Part of a small language model's weights.
Size: 9 layers, vocabulary 2048.
Each number is 500 + 50 x the weight over its row's rms, rounded and kept within 0 to 999. Layers, rows and columns count from 0. Numbers have three digits each. The size before them is the row's rms in percent of the matrix's.

# layer 2 attention key, 32x96, rms 0.1, rows 0-31, columns 0-47
077:510531503519455476580518471538565433474470521519455479489418450501531520533447388579587439537497571437493492513431558475559529459482470500511517
114:465481453512591483567538517514454471581479537485451552441462490390521565464430544486498520474497484564399409447482539401527547492577392474559524
144:515471496524613549457557486501518563464505422476448487571612530590597414517533464450484442530506459459500475502506508500503493439522540567454557
110:550461483508502496465549435556477589439548447514463557564461529502520500522487571541470530517478448496428425571484520387510633557491490463569577
071:532480359524570503499522462449510503424446495514516408539487421479449422593500502537462576552473576418488642518532507489475447497455551521531597
116:435408571553577490493536354493500509568522530445487520459527520523537505441538550566525443558487470573383443513443507413517500525546468450566527
061:495484575517492463517476438581518545491526564528470532437409482512565444462442466572563516489464545579472477536483518397533599548523453447541441
102:389538504447607497472484504501451392511463517510571392480503502530516579486439582454420471457526539639479533472505456538520530501547530456457473
114:458517464476522459544455452389408364509448454502570526454425475498529552526431393459499562460515500567498556489511520464502447439460574458405494
090:528558498447515509581503433538484535513515467532515594515495506563479527509513449478498443516436450525378529545466533448447417533462483498551497
082:555518601524494485510446548481440499499462422479395447431528555400594460490469477504502444469498621492543441523441487567447489483569501504485427
128:454490474533571501489520569536516519544471527466497411463593413484513536463506559508544424532518549458527476441572415560544557508540458484510523
088:452507455475463522466520373509557542483584486502496569614442470514448472537452547589509551517446504454440600510484566443508574526574515527586558
110:558511445557541557558584524550537563444514480519460526512492451550442530502500595567525472584510434488449483486484580441551587543582422560613614
083:484454467551510398466493507559559506495518526511530513375515419539443534485438601552537432432447547532496559396491555483533474546473439449556481
104:540535551447496512492464612479512591509540597457536430500474507470432461559533540494514487518465459479530404573576468517474566509573483518546453
102:543472476526545553487550533465536531485469520570469418478480489537501567474448552524457521475541444444410539451603533528575582550528470509500617
100:427461509510499487505511532492584425474441529501578435505428477499490607477455565519515527496498469513540480532527503466517533487490537508551462
091:520552529538466522480544480491512554475471496475509540457472537518418446515412611459460576621522465552450534580520540560520566558540453527522591
071:407494524424526477457503539514488556500532530512539550589472530556403506542505606423431528513517526595514544424459524536515473501493550453496485
084:526568561493535480565457534472406421457426464481555532397572528532560540510441475450548501494427493532542551608555471554400444494469521470346454
073:509477473519498550495531587518532492465580405511399494573579423556569513528416488531558465483528565429547515417419425461516504473522453505512528
097:557541512568499507485523429485503514501429497499442400400530453442550472495481484588483511552532443513430481578470494508540564532512485405513497
116:548586547566475541466575520522462497426443498520473518459547523507475493485452615559478505610510437522482570617544428489451615558561454428464544
125:502496509519609440499509542561539596547448536461413407458573440424503458503570499554556417568498560441488439402589483478530525518487480511552526
089:560532613424548586599470505433436487440439501547558576441533490484569590512497477498562554375440459479515507609544450498397529460568539464488485
096:546537545462609508576483539475421568437474456560532605490447480513447495543540477474543569400423472488471447476491577476488530470542501568615549
088:495524468495489601464548417511484493448558392555506591504448596567540485495537618523471489570449439577455554548480499479543536537556542440536547
115:475532554434417514412459556452509449520594502502565571496482536485516472481474431455448520410442540537550548536479471515424446477504507428414430
118:543553494546401474531467373387460497443469512531556545502394610526466482511486471497473570488485405570477505610499582500458481503494527502434468
094:517442489487511452435529427536482484525461502511422436490537484455599553502492484650463451575501498461518524498489450399446579472457536362469562
091:518503448542503496508526508478543447467536529463514476532403455590498542535482536539488619538487395549522466444470605453566568503529502507521576